Each number is 50 + 12 x the weight over its row's rms, rounded and kept within 0 to 99. Layers, rows and columns count from 0. The size before them is the row's rms in percent of the matrix's.

# q: layer 4 attention query, 128x160, rms 0.163, rows 40-59, columns 80-159
# k: layer 4 attention key, 128x160, rms 0.145, rows 40-59, columns 80-159
q40 094:36 42 53 56 45 42 52 46 55 57 42 41 40 64 37 60 43 55 56 53 26 70 45 41 53 48 70 56 42 39 56 45 59 63 44 50 32 43 40 48 62 64 40 58 28 59 50 36 54 46 40 49 57 68 46 28 28 33 50 62 72 68 73 33 42 53 53 41 82 63 73 52 31 39 36 60 59 39 40 47
k40 100:54 40 28 44 51 60 26 34 68 41 61 55 42 34 39 46 63 44 36 43 53 53 53 33 26 59 33 35 39 40 34 51 53 48 47 55 56 46 51 36 50 43 59 37 64 61 52 53 48 65 73 28 51 59 49 61 55 67 53 53 50 59 43 68 45 32 31 53 49 29 50 47 76 52 57 36 39 54 76 73
q41 093:34 35 51 68 41 49 54 54 35 60 34 67 20 39 42 44 29 54 51 41 40 40 34 37 62 30 73 54 49 30 51 53 54 88 50 57 52 45 65 54 58 48 71 43 51 44 57 58 26 23 55 68 52 51 43 47 49 43 57 64 47 43 52 34 51 68 44 28 50 59 51 16 51 60 55 72 57 54 54 42
k41 100:54 69 62 61 38 54 38 57 61 57 36 57 53 45 62 29 47 47 53 53 33 47 58 66 67 39 49 49 56 39 58 56 44 70 45 34 54 51 32 41 38 46 40 55 57 68 39 46 59 37 56 52 55 47 58 62 70 30 48 41 58 30 45 70 51 40 38 40 59 51 32 58 43 63 47 64 36 60 19 46
q42 077:49 31 65 50 51 33 38 43 43 45 68 75 49 59 43 48 34 26 73 55 43 64 42 41 43 60 50 37 57 72 35 58 47 46 67 43 38 57 43 29 53 49 25 53 53 39 53 44 75 60 59 64 61 46 42 40 16 61 54 37 41 40 40 39 44 34 33 38 72 70 43 56 43 51 41 36 90 47 59 46
k42 092:56 39 43 64 56 30 54 45 59 52 55 44 52 37 46 34 58 53 54 45 31 34 50 51 34 42 60 37 69 51 34 40 37 54 31 49 55 63 39 35 58 31 34 42 56 64 41 58 45 54 52 48 52 54 61 68 61 51 63 60 44 48 51 66 45 28 54 61 39 36 39 66 54 36 72 29 34 39 79 58
q43 093:56 57 54 59 48 42 63 51 38 47 65 26 53 60 46 44 52 50 29 44 64 52 36 70 60 64 45 23 60 71 36 57 41 30 44 53 58 38 46 50 52 32 30 50 55 40 39 40 54 43 45 29 45 60 42 66 61 73 69 39 48 72 44 63 56 50 58 35 59 63 56 60 24 37 40 28 34 48 61 58
k43 090:72 55 33 51 74 31 50 36 46 50 34 52 37 32 63 48 40 50 41 38 63 47 57 71 55 46 44 70 64 31 31 57 63 52 56 43 46 31 53 41 58 56 55 34 36 52 42 91 23 46 67 29 48 41 52 61 61 59 50 71 54 65 58 53 50 58 60 48 14 45 65 45 53 39 49 64 51 44 47 50
q44 092:46 78 46 31 64 54 42 44 57 54 40 48 44 47 56 58 58 73 26 58 37 51 61 50 62 50 22 49 68 56 49 45 44 16 49 57 52 60 58 44 42 55 38 43 80 41 53 42 39 44 58 40 50 43 90 58 52 51 51 43 67 57 47 77 51 43 57 66 42 22 55 53 74 51 46 65 32 64 54 57
k44 091:55 40 67 38 50 52 57 55 39 51 65 31 60 72 39 71 46 43 56 66 48 64 54 49 54 65 51 83 35 60 44 43 47 39 59 68 56 55 66 57 48 58 54 51 65 47 57 30 87 57 33 67 52 48 28 36 37 48 43 44 46 50 51 31 54 65 52 55 73 67 35 38 33 49 54 42 65 43 41 54
q45 095:57 64 65 53 49 57 44 45 52 60 54 37 48 48 37 40 36 62 14 45 51 59 49 37 46 61 65 56 51 64 64 52 49 16 52 45 59 74 38 49 50 55 49 46 52 36 23 53 39 74 44 31 54 69 69 42 50 57 43 50 55 71 49 55 45 45 54 49 45 44 61 49 68 50 43 57 32 46 60 62
k45 106:71 48 40 46 54 22 55 39 44 37 66 56 59 56 42 51 27 67 59 55 61 62 74 47 50 41 41 51 75 28 42 43 55 64 47 51 53 51 57 54 53 56 68 49 47 39 60 71 31 54 42 55 50 43 27 40 39 62 27 46 66 64 48 36 44 48 48 47 32 41 35 52 31 54 59 67 19 50 55 46
q46 093:63 42 55 76 47 38 48 56 51 51 43 56 37 49 46 23 36 49 78 51 53 62 41 61 40 65 55 42 43 67 24 58 45 65 71 42 57 34 40 66 50 63 34 36 62 50 42 49 25 64 55 38 51 45 37 78 52 50 41 52 37 52 53 58 54 53 35 33 55 54 44 54 31 61 56 44 32 54 62 53
k46 095:62 33 58 55 60 38 49 47 61 57 64 45 61 27 54 52 48 50 51 50 38 44 70 39 63 56 39 56 68 31 44 56 65 54 41 39 38 38 64 46 72 52 78 50 34 51 41 63 46 24 42 67 48 47 56 56 63 59 50 52 49 67 75 47 43 47 54 53 33 56 49 44 58 69 60 77 65 64 54 49
q47 107:27 32 32 53 45 72 43 43 57 51 51 35 76 50 33 45 45 56 40 32 23 37 49 55 48 31 59 53 52 57 66 38 59 46 48 70 43 61 49 39 57 47 59 52 50 41 56 27 50 63 54 58 58 45 45 40 45 50 59 77 58 65 32 22 36 37 40 55 35 59 53 49 54 37 43 60 25 61 54 61
k47 130:47 57 36 54 35 70 30 44 55 43 60 45 37 52 41 40 44 55 35 58 64 68 46 50 39 55 57 37 56 47 39 41 47 57 46 27 70 36 27 58 36 43 50 46 73 44 42 44 43 61 60 44 56 59 70 67 50 72 30 36 62 34 55 65 44 46 50 52 47 60 60 42 59 60 63 42 48 58 58 58
q48 095:66 44 45 47 49 56 52 54 53 20 64 30 54 52 46 57 47 62 64 50 72 53 58 53 59 59 33 47 39 60 33 51 36 54 68 59 57 46 47 50 27 34 42 49 47 12 76 41 41 47 55 62 43 39 49 38 39 61 44 47 44 62 47 25 59 50 51 67 62 55 41 39 46 46 68 47 28 42 85 45
k48 096:48 65 28 48 72 54 35 46 52 35 45 57 54 28 60 45 47 57 46 57 45 40 62 77 31 56 36 39 55 65 46 63 40 55 57 52 52 42 39 55 41 49 21 59 56 68 56 37 54 58 47 57 46 40 47 49 51 46 46 32 54 49 39 50 57 48 53 56 38 69 27 66 37 54 57 35 45 41 26 57
q49 099:49 28 26 47 83 73 57 54 61 38 64 69 47 51 56 36 44 45 56 70 32 53 69 64 62 71 36 64 76 34 49 54 51 58 42 46 56 60 54 57 57 58 60 57 39 50 58 56 55 30 45 70 50 27 60 55 58 60 36 37 65 39 37 57 53 50 44 55 09 54 47 55 42 49 51 49 60 42 81 59
k49 116:60 56 62 31 40 68 44 36 58 53 47 40 45 49 51 51 49 61 35 39 46 41 46 44 53 49 63 69 64 58 50 50 53 56 51 44 44 32 45 71 40 42 45 46 67 45 75 46 45 79 55 34 55 49 42 44 44 56 86 57 47 36 40 52 52 62 59 45 65 37 51 37 70 59 39 62 40 57 48 52
q50 130:55 58 65 53 63 31 43 54 35 48 61 34 26 63 31 29 30 35 42 41 39 37 32 30 55 72 78 52 50 44 43 47 53 52 53 43 48 52 49 54 66 55 49 55 34 50 33 61 43 40 38 63 57 66 40 49 55 47 62 61 65 39 59 68 40 37 51 31 35 71 63 52 72 53 38 58 44 78 53 42
k50 117:77 46 43 55 63 47 62 42 56 66 58 56 38 63 53 58 56 39 55 34 58 38 59 68 58 49 37 50 72 50 45 51 60 36 29 37 48 32 58 74 58 34 46 37 45 42 62 79 56 39 36 65 44 39 45 49 65 55 71 47 60 45 41 51 42 79 53 27 53 36 44 53 66 55 36 76 48 66 53 55
q51 105:48 49 37 36 70 29 52 49 46 43 45 57 47 66 64 64 45 56 38 48 41 67 36 42 61 59 64 31 52 28 29 50 44 62 54 39 61 42 61 54 49 51 49 26 77 36 66 48 52 53 60 54 47 49 34 46 77 48 69 59 60 73 49 59 51 51 57 38 64 49 35 54 60 58 44 68 45 58 68 51
k51 136:68 56 63 47 76 43 56 53 60 53 30 55 46 56 45 49 60 37 50 55 54 50 64 65 46 67 57 66 48 37 53 59 45 37 55 27 39 49 75 60 63 56 58 33 58 41 29 54 64 40 47 67 39 69 57 65 55 15 55 38 45 56 30 66 63 58 42 58 55 36 62 57 46 62 55 34 66 50 34 31
q52 115:52 46 59 67 22 37 53 58 48 57 48 58 64 32 46 58 26 52 38 41 41 62 40 23 57 43 38 42 39 34 53 46 50 90 41 32 55 46 42 32 52 56 55 45 51 53 58 51 30 56 58 56 52 68 59 62 53 59 46 61 26 60 59 42 46 50 41 44 68 53 41 50 40 54 51 49 23 59 36 39
k52 144:58 33 49 55 70 51 51 53 43 30 46 51 50 25 58 30 61 44 53 57 43 46 68 57 43 54 39 44 56 41 51 52 44 51 43 40 63 59 43 42 58 42 51 61 48 50 38 56 62 32 66 48 44 57 49 51 50 41 54 50 54 49 54 73 52 28 51 66 54 50 48 73 51 50 68 53 42 38 64 44
q53 078:57 34 42 39 58 60 54 53 41 60 33 40 49 42 61 54 32 38 65 55 70 49 29 76 36 54 43 34 39 48 45 39 46 57 63 57 57 32 71 54 30 60 50 49 47 65 54 53 54 32 22 51 45 32 48 53 43 40 44 42 23 41 41 38 61 52 53 66 00 49 39 39 31 17 49 44 45 32 61 45
k53 090:74 58 57 52 63 36 59 54 58 50 54 40 52 50 53 59 57 59 45 68 53 56 67 62 63 54 47 72 61 53 52 58 54 45 45 57 47 51 24 40 52 54 27 67 21 55 45 40 61 38 60 55 53 47 67 56 47 34 66 40 74 65 58 52 64 43 62 38 46 49 45 66 39 63 51 75 58 68 33 43
q54 104:68 27 49 29 40 47 44 49 53 44 61 51 60 49 40 55 45 46 63 44 41 52 45 25 56 42 51 52 54 49 42 24 52 59 61 73 35 65 63 37 59 59 53 55 42 33 45 53 47 53 26 55 54 57 30 44 24 50 48 61 55 61 56 46 38 50 34 57 46 66 52 35 42 50 55 52 50 49 57 43
k54 121:34 45 37 62 81 52 45 50 67 56 66 65 64 48 55 31 50 54 35 44 33 42 46 65 45 37 46 34 50 44 54 37 40 57 31 57 61 63 37 53 56 43 48 57 72 59 61 36 58 62 61 57 46 55 56 67 38 58 54 45 53 26 27 66 52 32 40 61 26 39 57 64 50 58 44 24 57 46 72 52
q55 103:64 51 42 48 40 68 59 50 49 46 46 44 65 50 53 71 41 38 56 53 55 64 59 63 40 53 49 21 57 33 58 52 48 32 81 34 59 59 45 55 45 46 45 52 63 47 57 51 53 64 55 39 49 48 63 69 46 76 38 33 40 46 38 55 50 56 49 55 57 50 30 53 59 58 60 47 33 57 67 51
k55 118:49 44 49 56 91 53 50 47 53 40 51 26 40 49 67 49 51 70 50 70 60 65 66 81 57 59 36 57 61 57 51 62 34 56 31 43 53 48 41 61 43 38 34 60 54 32 54 51 49 46 68 46 52 53 49 55 60 46 43 33 51 59 22 56 60 43 59 53 30 42 55 77 40 68 64 51 48 43 59 52
q56 089:68 53 39 46 37 41 35 53 50 27 52 50 62 56 45 45 45 61 72 53 44 53 56 40 56 29 49 42 50 41 49 45 43 70 72 62 56 35 35 62 43 49 51 39 80 63 43 43 54 58 59 19 54 36 59 46 36 54 38 49 47 44 47 37 48 52 46 49 47 76 43 69 55 41 58 38 14 48 54 50
k56 084:55 54 39 33 36 55 34 32 57 55 44 35 58 34 44 41 65 61 57 54 29 55 65 39 37 38 50 19 39 52 15 24 30 40 48 59 51 60 52 38 44 53 32 46 55 37 53 54 63 41 23 69 45 46 62 51 47 50 44 30 51 56 46 55 44 73 61 41 43 47 49 65 44 67 59 71 41 62 74 43
q57 100:36 26 72 60 41 61 50 57 35 58 71 77 43 58 49 61 29 41 63 52 27 43 50 28 42 54 54 35 68 43 44 44 50 70 50 48 41 82 53 55 53 43 41 48 29 49 64 68 55 33 50 58 51 57 59 50 58 45 58 60 42 46 50 60 45 57 27 53 40 42 53 45 48 59 55 52 55 35 46 34
k57 128:32 13 49 63 64 41 48 62 36 56 53 49 53 41 58 22 53 51 58 35 23 41 40 64 44 30 70 37 45 35 56 56 28 67 54 52 61 60 40 46 45 47 62 51 45 56 29 51 46 51 50 67 42 55 61 58 62 66 58 31 38 29 34 60 50 22 49 58 43 40 54 55 54 47 53 49 36 50 63 36
q58 103:75 65 35 41 49 50 56 61 68 40 53 47 62 49 45 62 55 76 48 36 69 62 48 15 47 47 29 49 27 07 51 54 61 46 61 47 51 34 57 38 63 47 68 50 45 28 36 35 57 74 49 36 51 47 62 38 42 52 34 46 31 63 51 30 53 56 42 38 61 66 37 45 70 60 43 75 26 48 56 57
k58 114:64 50 51 47 15 58 31 37 39 40 51 52 33 62 44 56 46 42 71 57 67 58 54 20 50 36 44 54 68 54 40 25 44 43 58 65 27 57 49 56 58 61 56 55 42 59 64 44 34 69 52 35 56 41 50 43 36 38 45 61 50 58 52 38 51 44 52 54 53 42 48 31 32 50 47 47 46 46 48 54
q59 083:57 56 49 48 60 58 41 49 52 48 62 56 68 31 48 62 53 49 36 54 54 69 67 59 50 48 43 44 54 34 65 52 59 52 69 55 45 47 43 54 61 59 50 54 48 77 49 41 42 71 46 33 54 47 44 43 40 24 22 52 43 40 42 43 43 62 46 64 53 74 61 44 88 54 67 15 49 32 60 47
k59 096:49 40 55 62 73 30 62 46 39 38 58 40 52 70 56 43 67 69 52 56 29 55 46 43 19 40 57 24 56 50 44 39 33 33 51 63 59 47 43 43 59 38 33 55 65 49 57 40 48 56 39 49 49 42 53 52 39 66 51 32 56 45 52 76 48 50 44 53 41 27 44 69 41 32 82 26 26 58 68 55